From a checkpoint of a small transformer trained on Wikipedia: LayerNorm before each block, tied embeddings.
Each number is 500 + 50 x the weight over its row's rms, rounded and kept within 0 to 999. Layers, rows and columns count from 0. Numbers have three digits each. The size before them is the row's rms in percent of the matrix's.

# o: layer 6 attention output (transposed), 160x160, rms 0.0686, rows 78-127, columns 0-79
# v: layer 6 attention value, 160x160, rms 0.0795, rows 79-127, columns 0-79
# q: layer 6 attention query, 160x160, rms 0.102, rows 96-127, columns 0-79
# k: layer 6 attention key, 160x160, rms 0.102, rows 96-127, columns 0-79
o78 095:499489432417458592564535412473535521499452498501462490419450547552529493560552485469469594529520469507541483464484533529470554446473507495460519434478556554528475449423417557441507556435400461477504545491437456465480453590481513541562579431
v79 099:347465544511515467499502435515464511524443533378508456522477427464435427501474510388428518508462508408565515436513498563563435528512470511495585510472528522548605565481405511430431519532451496582516485530510530532503508411507603486458429483
o79 102:578539440460537512499519483481543427562576406584497476437486516601586501514496440485381507482470526517416489525440578515458576443508539502544424506525497494538487474537510451453545511474453444567513439617450558502410459576532459565508504541
v80 095:464488501496538491522442507473519553455500486441502539465558504476421528423447480416524448480544532551507482535455569505497439454491493541499547532543614581513459416479407558525406491483540587481460519443481519452497548520585531427470563371
o80 088:461522565567513506519541437504530419581592385482507491519437510441490510513518544658511533492564405494463543504446463468590523469516469519527501467499394456524472599557479523509505438572505471542480492573509570461447508520456498457526458574
v81 091:474542527455456538456456415423433538562604506484530557466547579516538471475562462501527558540457440540482467451361489437494600490487456470495547537553534492482416482506557463523423501489521503551456440418444479521576484534402506472434497525
o81 091:580404476476595500506535501594541555454393483460423510578552481433440521500430471532505469453498556403415532495451488474485411431514601486545477423460494601486549509461517463571466534454496503529535535577606526541486501415550492542480452531
v82 093:609614496390536550542548464520510507485490454549440480429514458493558502465548433544562497493509479515380517485462483481475548469473487486409510542548420441516516489476503574490513402540498512486480493472529502534469489551588446592491512567
o82 086:391433452526456419458574536444486589451443603449593579509452580595452571514480558491486525527475511433555467528512531533450468481553477495604596458359590534479525503421526499547460574503508571467524524436447462510575495549492522449480504482
v83 097:424510550528519534532553521569440518511453510470513515455485455450514497569520488493448478608514538425539497506405597491510420429491458559581551550538470523486518497493530559448479574517583560526572447471439465513457510456595517476408518594
o83 090:537518440506422444504433427500533501499496467584521438522521598560519481496451479506517533407525511592576474477464525476508527484548503448522467537472490515520452433434405463456516502443419439497489550539597484496501410513442552491506497459
v84 097:534592586553424458508506546528399492534538484473557605529479496511583524504491408576512489459490452478503553539481538507469611577472502486479537573459406452497530532556526564458383519498524530562463452479479535448440432406524610432487518470
o84 104:480407400457573469485536479493618573564468469495500501451492557521471472473515464406431460587461624402383491445461554511542501394522560493556445458537553540546485444438525481494587558484538476538514491564560470565459519545515514561495463481
v85 103:486452580417539499554470490429502455484522457480428450445485463457496466457552577429501547497520477601439543558395506493502505440577560504531501422559499490632432513479513441493525426532570439479488529632530478486534499501442509448514443506
o85 103:501535462578510499428504543531443486419472575546460497508498490496600507611471506592511503566541437518616536456617448531503500576460439462462504584483514526373517484542484539487425534404472468467480517337431549487563479501561468525435517526
v86 092:424483452405560489565468476556553514472455483422428537540493561487477494443533507427492540568507505559527518443448503529416429545473545549437553436574507555468438485539466509453494536450459455426523596485481473533481584524570447487553555448
o86 099:497564583527458490439548567488412466497551557534521497489516430508456586525484543644546488405499459576519515588595461460529504549496417530507556510487492486480479588517464478536445472560489541461447463496464546410532540530518487499502479508
v87 092:486509485455562471509436465538523560529490515461481451574443499491481444546530427479434554463501439511540575542448573526430482544478445479461546479522516580460507485472462504569484455535577409581457468462578499519549358591430564420475489472
o87 085:465538412547449545476546589492566530453547463521484546536565409531483506514483579593586488527545505589528465458475508429456468465530558497510517446477498499514488602450471493492427535459431480428515535527371498441495634498529455444507539521
v88 105:620514564549452470422476542415424544569556447549553492514497587474519561446498448533545468623519492440447540562499471422549492479536461552494518576547521471593496497522512479469555445580441461527493349534493445555511423491474532568561460461
o88 101:423424460434470481503568411509592575428391503470498500503489417568487531542483559540483514451520564505542413448446437535448528487462555514573500450448509461382459463395516587545539551521516533487541556551598409479462545495538451487477491523
v89 095:445566548546465596499526521518481538528477501490471550417527491401487491477446488503507477438599511431537529516570492423494559466408470534548532555466437486520498508570528476463482603511555465556539459525398540485486533493554546600508526469
o89 095:506488487524539357518508468482506457568493491442595429444484523562518494473542432530408511503456532468417500513418607511618557480543509479553404565510578533509461476538443518483508479555488466588540448502609517613388387501521527502406445514
v90 101:483464471357560460557521492521584513498473473518440531556516495559568493481545473499478545519432490603513483514473506475487431543583537518464470504553532509472481515496453528586425450443536428405412606491604407509540517556505469469437535561
o90 104:526500575541450566444493596507467480442546591533441500521552488368446543545533549541586523492567467504487514509533453534480438542497448512440497464546463517511498553572516427475428493473514542491505525441367571444576567447432518514614530473
v91 093:418504530509555478507491553450477513523511540539596456486421469563526465490568487425472509517540496533521549602450469480490424486472529491500533444550497563549485544475427412591427421542465519558516504673535498452505499401435627530516516527
o91 087:577457446580517481531479549527511427407517492490404570495499478441586498535584531580501527532544446557438515477571497592539533552476453461401425512517550455519516535547516478412471549373518448527485479387438544433575540508569449488506494532
v92 100:536519494598531509499556521466484538517414561379537507496493498553510453541464507587540493638654609440513415611604545506542447443396497534567467514539459538534545547496521505521464566504392540542526484471521548496432525424540519557431489569
o92 096:458419453443450504544487450524546535540472433553479476552445555531528531462515502338483507461406504472423535498415525561470518456597534482513484558455523469513442389464471489466555479483560500480493525563514470453493462544450451486549463492
v93 101:537676448523475487532451574455553541523462503529427430377456520453508495451474490589478416493532452522502537499370529482510570491557493532483564483533482558496523479474511409475564549503468538497527471505486450486570571577439506489539473519
o93 092:434426472589444468469519460501417537508505533501536561514573416547495513573517598462517543487524429477511451525571503490456418502423479432566597505500515409554541486470494622572473464490528471523494582432514572478509503423524443474423514521
v94 098:533558529502569573502554458501524546517463465466517480531435546439541589535569499537466531576480534476476522425499469546448460459487488479435546490537531525513478491459613371440644536467512523554570510546402400476525440613496404642534533450
o94 095:457566512545404505505484478479493517494469519488517459519524477558451497406444558500534481454596443562558449566511503484439514520521447532556513559392442482447477527450450604554401465591476504374520487449586421499508530442464506366422476521
v95 100:503503540513502490487508564489607526521452511534501450571453430516510507482552437492393536532430557556472471443533566500496401429513536497493479502509467455423565522481450535564528460404413476427458551544584476459504577465478447495464455628
o95 094:486500517462493582506543526447455464466485550532460547523562512505532499569517569490543602485519436526511464590483432515449483575503495507434540473579523460582506444519555411462492481489562476546572463436379518438569513471479471530567531455
q96 078:451504540397450490504501399574506447437522513445507449569499579409437517495408513531515536510491430516545530498557473501534501563450454566507500495590497534572501464523608588397522512498514518549534482514570525357467403459511462368518541513
k96 078:499492489498493412411475579533542470480508517482482485528588538486618428486436440544498441557455531494514517521599559481502491365582477492522511572444521553489415509490418501499419495463478517584450491395429567477471543405506469511402571416
q97 075:521471483496456478517509515455411379472512446459480470584523515563536509464535444464487524461474538582477509515566531512580565558416609581515456466521422490528517572528471583544506544580589548499521479482510545472441431520399423472533563439
k97 086:523466496459577526473591457550494558460533408510462510516579581390519585507508505447514475594535529464494550467501542486394455466493611487457447598468570552501496482512509477473448382528451499489488528493494561442473631505417504538495501458
q98 081:505536591463442474485486470451476580519580555509487546452405547538552434453431529463565509460435532514474465450499548502480490482393508503533508472504482457551471489529510605513533529512539501487417569476489555508491553578524498480532498435
k98 086:575438441508509541502502547408471530490455501567408481607474477554477538445494498465408393601486598443549539467535529508448423509511519411454491539516602490528489509491470438567565461514569506504557481450457567443478571499529457653456514570
q99 090:483566474599553486484472503483503471528423492479456469432599450631562466465558537593437463467579456557549491538540467522442499485438435501619439461507475561515424509427533452489590522521483524480560433513552501440457492457500493479526452520
k99 079:513369463453515494551619361523513477422479522500573548465472451531524572567575529470503409458582497565484426461529525482568529480443552526494524460474478544442450469438590503525471523524456509471506444569525495371534422559583520410567519443
q100 082:489487508477485439521554535525524561479487502465575490473477503470480502579441461502387564542475559454536459505445574488565483501486491469562461533367454503558506468526534593414491481562616477567496587508456557580440528509508514444479548444
k100 076:498487468492513596465543509511532454547428467506522441524522555536478523493601511467506544446554457495562500459526432493487552652426467494462528412568606449480539487409486493581544531519481533526520473524501462474491426591393471575514512593
q101 084:513487524532516477394486564496462512443479486480515494469581459547554539543503489511450579521543516592504507535520557464423550408537415466424412429390432548458500473457441462467429540507451436486505515426495468500556539526483645347518462531
k101 094:439572503475407505512556430432481513494542549479620575348511541533615586590575452583557454460503532530535472491475549456473601399417530523565527517456501489432431532486529515481482474546478510500525483553498388503498410496515617426534564434
q102 105:555519503405496495489454563501433438470593577521466493546437572451539563489505499568535529489405406506405503478457369523411515541452479585399493437463557554437486555579440478512463554401486479442512492492557475508528453548501480467491591534
k102 114:542456443529502449549439497467557500560422463519451531586503467445389446526461461440380529652500538508511576513524525654495400511419522527461514525561496472588511418541443516481471488461503456511477485464457518436503649467524470591516523577
q103 081:437542592482410505468500511499512581508554535549462500569359472435502479472566540498498484427463423500477450575435434407464527505471436546578574539473576451533474446592550492517472557493494522558461492554471461463533487450481544610525585473
k103 086:522519558485580533501501580534551460477351497468500508577614450433470455489507473513470460483534527511491491536524484534469487535568468443514523430541486570586508426467478475476517494523578507542390507511534575450565555534460489521483481556
q104 099:508518459526609562484562489473503563482418385522445454516514356521496510513470535434414457508541479497512518570590527471477527490495484362533506595556420457489452418418540472411468429605481509568450550475411479482446542436404517535501415522
k104 121:464487521497471464468527482500479513516651551483593527482498511609593527524479512562558467362420490488461416453437472445475573415441503506523511542472468468407456488556552522434490468556510497489511484426541497548459427461628583423512617402
q105 091:550496462466468580648499511471559388472459488489546500450582530550455485540402518543454452520609568505530487574410530410614444506577564477484474456582422482541479470526523524491490433557524540434587462536459536475444528540513442453543409435
k105 079:519612540531430439485476544481513458583495536588454506483505455539475473469463486541498554562521517517521426550544570548479510479400577574514512462466466488488500598538443562538472459521412423468515464507421427529437440447429521538455575505
q106 083:517538582572500508414427480463528498458597585529566501466430467482566443517577446526600555477457475555410505484517413546487541520510451520492580502377536492458445571522485478415445611430527594468526534507477528431499429501506544476586495552
k106 075:400500530506517547464536540637523550542435467530496372432474448533446551571562465474484505428503482509474472540500471395539511431502422462460480520484515601471505518547464508544497598455572522569394485454521490506574531566546546495587496510
q107 107:474471528513586570530532420406568542580416480540510509443427476483476396488433514495462497493491447466479552558603518465536398422552458353519480547502427467528554456482492489475519407551534528547461540559386435533510443452454506530514433463
k107 112:423509558541439539418579472489448482531585582574540508480449457583607560481552514564570516383516504486545444501537528488544540421488527464579537486440503492466504573447584499428548523573474510501568398471452506595427338522609488457586533390
q108 104:527484542483418435488464500617462421474603605458546495530515561491509539483562421537594512463504523498484455477456465548490476545426488658451514461487534526490512553566509543557502610452487566439482400525627555436565557521503541483565472516
k108 083:507453443459489564506538517524555435447493457599456490428507412453480507474565523496488477499487514545484560532478476447454504498429514415471514463538531599478510497525459514535534539372491527493396480541495519457600521570498518487585481548
q109 110:474526506466606576498526441483515632560449414478529430460462401456498491507526468446472453494499535524416496573545480545488456432519448381550523570477417407470521454407487427403437528588516551555477568479373460489501497444434495516496504530
k109 134:511541510484413484466546443466491474515608562504542469530454504567549513474491517571576457440531497526451419506463515442594551426481606492523472537465554472464465487497565523436476488543454474504512519457492492526447390439542508435566543447
q110 095:567495538469532513454484477486471531496602541398605545536464535467436520399524484480518490513441541542418405492370435560439472511537500560427570503501520523449492503395555481540522601461606572470523407462462459484560558541448571501565554531
k110 087:477491427429517547478579452422466464506511456581445519460564532485623441412491511504517481421534460520447511512491469455509519412448615368483438459511561492466469509505553445407539432505522546419420516473509503493521581555564505507539472522
q111 092:476517525510502565533538491417566534582354447518484454440452403477567412527494500426445513440454481456447525537526458565525519427529412380458465534560427438530538376447424393466442482511531448582529601479451456460517465494472472529503518450
k111 094:429561525488532535541535524431482509573530615399598494573500543521501531563548482547446442479483474504547447552488510528563468534529434563556530514543482441425506543468476476482467444588515461550577468448469466618290453477503533498425510484
q112 087:521484502498426443417402385464468446497542454527529552580486539457480542527573539531438565506457561487513489503536577523450542554458540617529484438461583588524487674569504580532509500482475563463487479454512550513498477463502473490513556425
k112 108:503438457426440548483503500552511457478553431571454482475533492371443483494446521383548494503502504549466513516488515492507513521516513491517518446515493548529467507519449510488472544394509548490440552557525526485631542497532508540521477496
q113 123:475511567501447454508469508588388499478551583419487517550494543520431555472525517537544470511504566472516417482407407528473504571501466599406474415543609541469461539527538526524570580465553482447482409465624568510559487545515608515484521539
k113 091:467497445433599571508540515562471431453455494516430462507584493488560562526527567460460463567505524509458552530535498474473477492487519438394494451544529492416527499578486407553547437424515530443394511467480582490597496564492501580533490503
q114 118:522446540461454432502466490576439463433646541462466565574496569485438542440519496495598460506491555513488454437447407486456510534475517602449470423499585581464447602551496527482496575454531509453459425566576527438565506509533533474536505569
k114 084:530482438514578592537558491482489469466393441572474483483512464496499442463561522457532506539516582516406542567530513451534433440468525432436537446457551523503539416442517433528500475401524579424455562485494512481652582523504452581582523546
q115 095:410527458429576595514537516516484530556422444455521427507492445555510472435463474450467488446514479496469451461511424593517474474548541345437514570533455388488454384433531405501479515585521527521517534456428448512474534474540548502450457461
k115 115:515529563498533468494492498386475525570507518423569497575478477538522570507528530545473496492500463475577435496503509550537540539486511560572486602534497467533491501424557525464499439631442475562550472451444486569298413467488487420449482455
q116 087:458507394525563523569477453417526541561452431473545499473518404465531450603476401452462443558438412444498567535513533517492495518493447445615494585411433457543531460525559445430485462580532518588526512455365439509484500532580494470467471412
k116 079:531571533556458484460472561541478519496611551405518497433543588465523483485504457487591513437403478479555558419437489540552498538542471603571437540493491557454513582511491497533463583536478450528563525533579402550462444490497504457381568496
q117 090:588392510534428371432503493520517410499561508531571529480548536478482581415502569463464571538529527548499588442517611524514512519509612607524561423584528553497549577509492555591491498467390561388486487514607493470579490562478499496509484460
k117 089:504413396495517512464556497424566512450554443603497522470551411447448545417491529497543516518493481526500561511532487523473457463535581440456527417535470557520522530472497522549456465371535576447378543545511519453582582540528522514520440528
q118 101:400535467499572542562561578675477540472406608467425525549487390528453487586478472624450476418479523429509495481498509411526500587506360474450450545552519450447495435504561481462531510543472414531497481482474511571511544502554577493478538538
k118 099:472499578543460524507480604582532401477410560453516469530499453534595583528539493523474486519546558446487523519530494457491584491455412467391474553491552485435522464473508385453533457532510443518510521390491528494538439443440463552510566479
q119 118:563460500611560485526589555553646496500408514540533535466599471532468423490430531487496538525554493513566537458488547455604431525549472472516471541571435492547529394513464546484512464567463481500517433519546439606465501537531553521484365561
k119 122:490492492523529465484552515475545448543525445516432478475544458522546517495466585549520569504505495429514575458504472468530519476489497464554537571510537429526503581444494501565467492531479522514457427472444504606453553508434472447515455424
q120 102:584457558474417390466474456473519497540567502543531486544507522443503511400537542535509613463498460609537517474517512485484532426457570578550513465486502517567528557606437592528474450424433521391461441616573526434486537548497499507534464458
k120 100:497415459475494491495534415432585524495587435497563500451500440442415481505521499435504470478492586581489459542512490495474491504470574470520556456476527530515489545536580617543458510460544575443448524549397470442532466536554471451572370526
q121 093:450498459553509533476501461539584494510430495485437524478492546528441522565417479494432556541504514429467516573438625539496444527557424528560591441507594508528496490388468491502468522538506385497502549419409549523505485430509518470513547492
k121 102:447521607504516560465521559459496455587401505535413513418493414570559490362511629518540552523523480463488509509500543539477417459600501519438438513620479460512524479501453432570535478486479485411546541480569517525542511546558514529490547423
q122 108:580432515427467530428528427443553496416570459524515458531431501459476456385486501462525528540558493515504532462483474517450470445526617374508572468457526460543490435489577470488534496419421511500537420499519587532535497519549508466497440555
k122 110:546514505493506432502444423357531489482558445500566605505521504503456457454425466498479445480403542543468510470506522579426507487579500528539534490527417582546501581487536632524466452447526571512557470635479532572456601535549504435431487525
q123 104:538528453578525479527468571534635508554487445504613559420525519498490472544487454546482514498628473496439526527533658512505516615545467511535574599527505450555414451461479460551484493566417516488523525464502480552464492452452531573507477550
k123 100:559471459491420491417496557517491484559507545552437502525516428514508488472480594527550590436563374535542533494562551524537486627481494444580534454549522481580528558479454511500490507534472492497472507415531451571495437535406499498548467406
q124 106:560471534520382428398462457391467491594522457513594456519498556480582583398568540440492625473481532572541537552499541499453561419489579563543544442457551487542495631514443542522544465434448552399465555526554555442454494498439513519604544482
k124 107:503504447480491523511492412402490613466604474513520502492384527457375449532444526512496436503467522540510471511469528548537406467534540535530503432504467572514450533605509553503471522464536515425481494584499526406468542472599578517606431493
q125 107:604442487589468443544499488490564509572395500484575508486605486486423542456524522540495509514546559509478519458550568575562449590510505573581459483543478472518507476506472491522552452526378478469568464444547484550442482435423490541498452482
k125 103:484452479513452525443477500481521471584530527587453517522569510497422477429560533492537577499486420485561542529474491555446513577408478529568557528541482494520546547516461498522438492465442532503424539426521522563442399484409477422432449477
q126 108:562509536496414504444397454431434516523554424500528522478484548418538552393544541491525567509578538504457468500558487565468581492471577551535510432447553518537453637449519506489567480509479573436528531395591619429514475521396480426571613540
k126 111:505497401439526504512440445413521527531501537494532580477499527545385537514497481496445414469472449549454433560480578509455476504537446538488525403530424534505489560560508531548495513408562548471527542522531553489475501592526506439464476521
q127 103:512495550479487445452506580551517506479533437501493490558472496487465533573498468472452602547473523485538500452539492491520518466432547472537471587440433498470470517570423498584457416517417482485487516501515497480490608548552532516380538566
k127 100:545456527491456425536446547522495640497474434466589500534489569477477555489427440464537560468489606489482419425464497477514548453521536488608347561424495498511487424482484548520445522491497495509469539437537412383479508426443541455550490537
v96 102:522451413482532525487548567481453509440496525563417577489503476526538552470514533518560434350523527506451475512550488416485440507485539533494434578507542514469455456537497561537493503509494588494500500453549469500450577504649476472575455501
o96 095:465497565450521567501482519511494482453552492481474525609497482486569508525479478541602455496562490545516583479547405583481505471461533448492551537517432437471536479433618464493433527422568389474516500475460562477540460470503474538472488460
v97 097:561345533507542512501640539511494468479557445535465483464478559515562523570434456551481519607491494507442547455499501533424516467432497497535372550440462545550472512441536571485509482558447452508463536524457520447522392398537558505573509461
o97 094:497516528464565455562469472429508539541616488478554477489483496522552520405522490556442438434470528555462530530484526420535521488515458498626437524466556489449489519549395487507548494672477473475474514480538434577353495508448447487469507544
v98 104:483597544528560513489586517502447538633404515570542387503539515439504559428504598485435422528522519519584503515551552492455475485536539466449485496509472451460535486453481360448596482461531427495509501540498475420497589592451495559494453519
o98 103:499473547532508500529515571474569518416527428508466554475522428569504427500444550480534548604545514485447470452456540503547434478561451429511488457504493508499553495548498551557478520417458540463477435543517492572549436469399555600378513540
v99 092:497518567510646506560521481517527539559439580432603433526475533470501512468405531505429450510461497427451459466487512518440468490511434573461428520564534467498555513524451458571444410463507456521564485532442531560512516516483506571475430547
o99 088:588503503433434443459487544485600412528592428508507530486568562545489382423471417472543533509445526554521536508439557590506553496525555490501444520442488434502527517578553441502561524410498582500508449553597458408569493491544547405507462529
v100 098:552500533494560449479419469450463527489527404445517574516427443502491508472465568469551531517494524468482497472533541576553534483544542497451543487508438511454497503516429439412469579541585483555583510459528458498535455512550483488469475444
o100 091:552510487488453492522487516604463513412389587517559450587552469464502571572549474544492449535582500454540471456570444476459393393537539546495514498462547465463438479461567575528567557483530486529521464487544409549514527555598462545463528498
v101 092:471458453465518524586581547488519493532479519534486541585506539495547565538482560446509500499477499553579493475471479497512485484420508524536446520618523431538427503536482487536419403475519449469477581514568544483488577479480542427395480480
o101 098:540475628440447520444498416409474510525565553505545518427483511422501444446528523473587491511483538493441547507503475582493533467485485486486530478456480504446558545529428440478473501424474621514452552467497514444538424467521536596639540569
v102 090:481544547545446425492396493539546509527534493439489556418539577555444518579542475513529512564384441468471552495492459513468575558561470588504531447527433576485581601467448548494530492487537492503530428531477562472490416456425518483473516516
o102 099:436494445550574500513522477517488478515479476464519470514474523484444549496524466468408548482505546521542410564427555470507506521518532582522539486496528506554475546488473553539499498573485471467557496488490499525451588513519490381571471429
v103 098:431503478473546560509552533464507504487480588483533539425430442507522490539467511456602534450601411563543499550485518513489471411543460528460591561536544452503384504513443438510463541449474614483549476469463498494491490488538449537524492448
o103 111:559464526407386511478503485527526497458478589532479482529531497425526518424576505451573463492530546487487574436526412554487485460494588461447514518516467446512506455461565480504533536355523528515521551501545507435618454519630539556514496474
v104 098:476534520455523568540571548457499555536453573468545594538490610475464527523470478589486516603528507538501522457436514492451518497458540550540469532576542507540534412527460463497527523527510467432578601493427413489497547531470394503410541526
o104 099:529485507488492520452530497461539448564567491475502535450557448591473409426500459447491467508470520530410519498550451536511491466559525432488450541484441487446504472530514373446564487520473532545470445500585492456500422482482564596514548506
v105 106:518496491585463557528562474509427466554471570542468410386477433496523538475536447554456490456602525473441498569546553395493411612511388481517490444477481570558464537492521568568490541541463613556443480472444536477537517461442457473595491522
o105 107:498481427495550529598472501572525492449521579516382474513452480538555448548448457515403500401422455546532528462449551446511561540492573470527491591534470477556483448510544540528482434548514376514565467580428503542448449548453486446368460421
v106 092:437612489498511560577459513464482486548391433485505464570515417546558496563527590470472445545479590487473457517462498477589417472507533521534464448465415531531422464496569432434543406547467445451486543512555519394500513404579429527508532526
o106 092:446467481457451431516526404462484445441489543466517575347484556532486430510451465586468488510515540440534483495466514527443501466505450550481433410499539520465555491503510538453497528534526598529483542536534501595487544634470520467520537553
v107 099:575407615500513405469425470472486488513517466564511454493450597501414502492487500495488505445509484489587473418537547557432493530522506554506534511498503534466603566448392360454527485462452462534521470539515515527501524498445503563483592464
o107 093:476532548479455531506510479499519596533455532425576422570528453412506561513548513470490557636527524436437542502538482487553497485571498474527518497520524474469447528495440625532570466468459550481470459497569468521545549407450558574561454503
v108 096:481527524550558497523558537441508491450461445518479423418546506567504521495522514527559506421640548442521503584572543415549482555471490511544465581525484540553410456489577584542520582484414501505450425505485442544507449543505551500508418410
o108 095:417506474508580496522542561466591399570655482551483553534442522588569417470464497596427497438456432625430562509452494496464501548498478436540511523477443478509574486491590444470485433564513427445526515523429511522414473457508482514537490591
v109 097:442549462484606529500574507467544466535422571434537469523466533496538481597517436510364407600537541436446458544460516439501444422388540500445455565588558515536475441471492476462475494484456475439496487424503425597463459445569553521497471540
o109 088:570469469492438406461495588442502472476537405510527573454497493538457430373460468520568501452435510564469588517542564518460535512503493470531424425401436449442569561619595384486567536489524561540473502577537490489448471521562437521411572566
v110 103:578560445523496507455651523449442491566543428586459404476472491524612521512492464512405585492503495487405564459537551476551505577505448512472440494500382551463537513450573518451443485517527547519452481499434429459544512475512438533541464512
o110 101:468419507546557533566435414624512512521488545465497484520532469528547432423486452499432450521440524452529539511495596429522511507490509493530456476514577508600470521561371503557511446610459477508523477533457516541391401559428503465380519498
v111 104:556531465519411533563480484495477450543504458509494452605509543446418542407465418434490567562472514468566485474472430511531530479473611520501535485559536536571536520485523480482480455514486406495511542465555481486520524491426516556461501490
o111 094:489503539541523434459487554435562482485518484421534511534482540557464462542553552481531563496472461538418503524495487533457493503550437474487465555474500425491488563522521497484582551498493477538455442557589491420517518452503561449587435636
v112 093:419489449500538457459539482502456444540595562513493527422458431453477520564497496453612512545552429499458515496491474488559487474525522558503577512381527500466401517513539486455476553467522587536536456488543632592475516460550598377498489383
o112 098:567493482443425559531458453520478490400418600545428465521471479395566626514553518518550506480510518464484526489521494508523515467456568507483616445553510503593443509441511585537453517339474444490488559434396511518466548503567422527500522507
v113 098:413553422478490548566557559533497490548502493527545406499536498501533493469476532437538395448559546488546507543517547526605497443651493499409392460503499474472382428468503521521519500488572516472490652479462463487523576522581497510508430476
o113 105:540403485481469528463517490448502469445577538518405570433485499494592452463490561470585560573516500549491560432518534530489510460399537413447529441510519550536567475504570497465438525330449513495471519467506485475559485487450540541448500584
v114 094:446474482513470494458568485520484502528576564483488503476392413495515419535506445528517565475549437458438557479532498380512499597508454592454509474458468493494447527458460516497489573544527611504464502491575613515469527376464525441574429489
o114 101:500454446417466500529473465494449508489464561518497485475510534430497568546483479479495476405481546488582514549511482486488579469424623547545496490542572479606486504500513547557497491479505474548549602492435525507459495573566468407533536474
v115 096:588423472509399534481463414475509540446530469470488479599551519455582500495422484476476600547459450587549569434467533465481502442452545538502513523521489507517554491467581526561522507495457370460477471502498459470509558488487433476486462492
o115 095:441558569505540517558482504502494534588504503494550510513475520515407466432565501531514430476513507453463529511498407551530457546530463487529449547527502411478455501515356375460588471603495521534475533589607523465511429509538557573572532569
v116 095:512528558440488490501496575585465526491512538454509440472527470524524454505456517484481442514411538428470463508481561538489447594529447542528457456467529519476392510472458424566453406448550408487492632525499479539454508596481566479453489511
o116 093:560436510427476515479521430428522415432575489506475522410472545430531532502510481468549535527541572581513440488461460554516569413508562501465486447501500555494573501537518578470469526356535674469506458455498500466617589450503528454549537536
v117 098:533525445528486514468385452565433530470554541454466565480553529459514460448568543507548587401434437518563527500474545548471549559557470512525544482510520557532560506490452521529559536461541566504570463452492457510503599598549434553488592491
o117 093:526533462465477581564515445606479550476391579524441418559508432504488531584499465468470502558622480492517476434514394502543450500472561489431571584589450463491474388507522469479503496419509435577491494515489540486629487499570488536496447435
v118 091:480429544562467535509471482567487455517612488468433456421543467483456474505412521471467502482527390466426555459504474485552547532531465529482437465435390448457532467506529500459431480488558538568489556557544430573503364462548563398533492464
o118 085:538507430406463479504489429531453524462477488518524421507485477420539553609511515495489518486498531533529503528553549417503496484434565530553580467478631564582435454475425582480546505520514489513505564426419480507432523584509428562457597492
v119 093:503434524453625510472534615505419474482444497506506543499506550480500433496479524574444426466508435558537497544460563490581546578422504507450452544608423493457461487516500511516481502475556481529511475450509488536508497520452548507352563553
o119 088:598500545452433518552503454474518533489510430484532506438556476378460536484496516426464522567539549549527401449472441571480472389555495566498445426460495524535558511564435482495483524507540600428523535527482457453579466507481504571535525496
v120 081:435617470522431412587486531570456493457520530468511439520594431510453533618469457501587461531461454552506510503431488585411501609543482548531454438496572408525457521496552493482530506476541490548534583523478539602520495492562607435441461486
o120 079:585388492427459510462497505447506455449563458495472526432481564370536552456557565409506506497499526518498461522526359488558548440494544582461497503466513524528524472507530484516516577401512567521533485405503511374572526547592447490615528505
v121 093:470528511521407463520565503472522519496598434525505460494512426571512540498593522455557573421446543450558529526459454489551485538459534423560566492473495510492480507509456541537534487459505457522502486534505452414434528513485520530526600578
o121 086:466486544550516532461484408622455469384428639484466534535429495416491503492551461484504484497418492483411504470499541480523502567611502608456533488474484582525467525487482553501487411564556569477547471450450551557529499432461435518488548370
v122 088:539439528465391502515583494526472459505497395483551498546529377551461506463527480370558446549405496525408522583457414453448608541402509524510473462482452493514475535462497515395427528531479512530443377449458488503494528508486559417452460509
o122 091:511517493501483475498401445472467467477466489460484503524398566420517583597468543523463525472488493461514461501532539491461533486481477629525520462478542527533499518592506520511452520512536489564533603442473530509392536488562393456508550536
v123 092:453505544530501511484469501465460497494552510442586502444439544503358553516553518542522506485506526450572476496573543498428474626478529575474455432383447481528643618532513458524605523461576427586506486528511572546500520555479468553488475461
o123 098:438502453567555477464541576483539452505523501489469521509516516549524565572449468445430551536493482501482444546511546433510505516498513483559579533546531546490518525517508621571422515494448430480523456451450516533447515436479518384519448522
v124 086:455514466547550502480488479587461507506500525504565407466364539521445423536525530420526473426539452446483493589514551513444510524531512487415521443470504452440491626498430441584509491470510514498552510509471519449493468484543541578527441532
o124 083:522492430405477504473494539467486486454461537529420516494542559517513571476485486478584504550485480436581503481461573520552518521482538513530518516487510516521541529480656608543456527429497521450525468541526523545477558490549479387511458408
v125 088:473459540483409483398499564463546586487471471515526459535464518530530429428614460478463490533542560538554486523586569524538609535485474443449477457521388581557478521514495476361492481573455498489476550496499517533490484490485460442539480490
o125 099:404530458570573525595524449435479500550517502479471529419480449609506459570416511578461549542533512459450522518510561450495466535469461480574474478503510538503517504505565559457482443540438444478509532494482499608381578426359548476387523556
v126 089:400566478516542555611513522571507555542438500495469460360523506508401483616471510477541460557447541508492536520398457561615521557489380546497541485498504528490490477573437503428486438456551514542487575507539483472534434390434583412429462496
o126 090:520456421460434515497512412418510421437549556452448511374502488455531499468574508464534562510496490560487474507508549482486552442533588476432516461447470593611475480423536544411467552433453519469598532447476438490520537560469503485517524488
v127 084:520452525498543452386532414518576446474508525475542447541518470472546517428520514522560524573487491437447423582584501519473491494605580463484449544476521559458509541519556574424537521513479480537469459537519453442510509565449504484509414501
o127 081:514517513571530498525467647456540508422471449563529513635547481524527518505494539502571543506566479525596557474503535473545463476496399477474535498489567443526489528453543572492508522484496367487528490462493519521440553411412447497457457595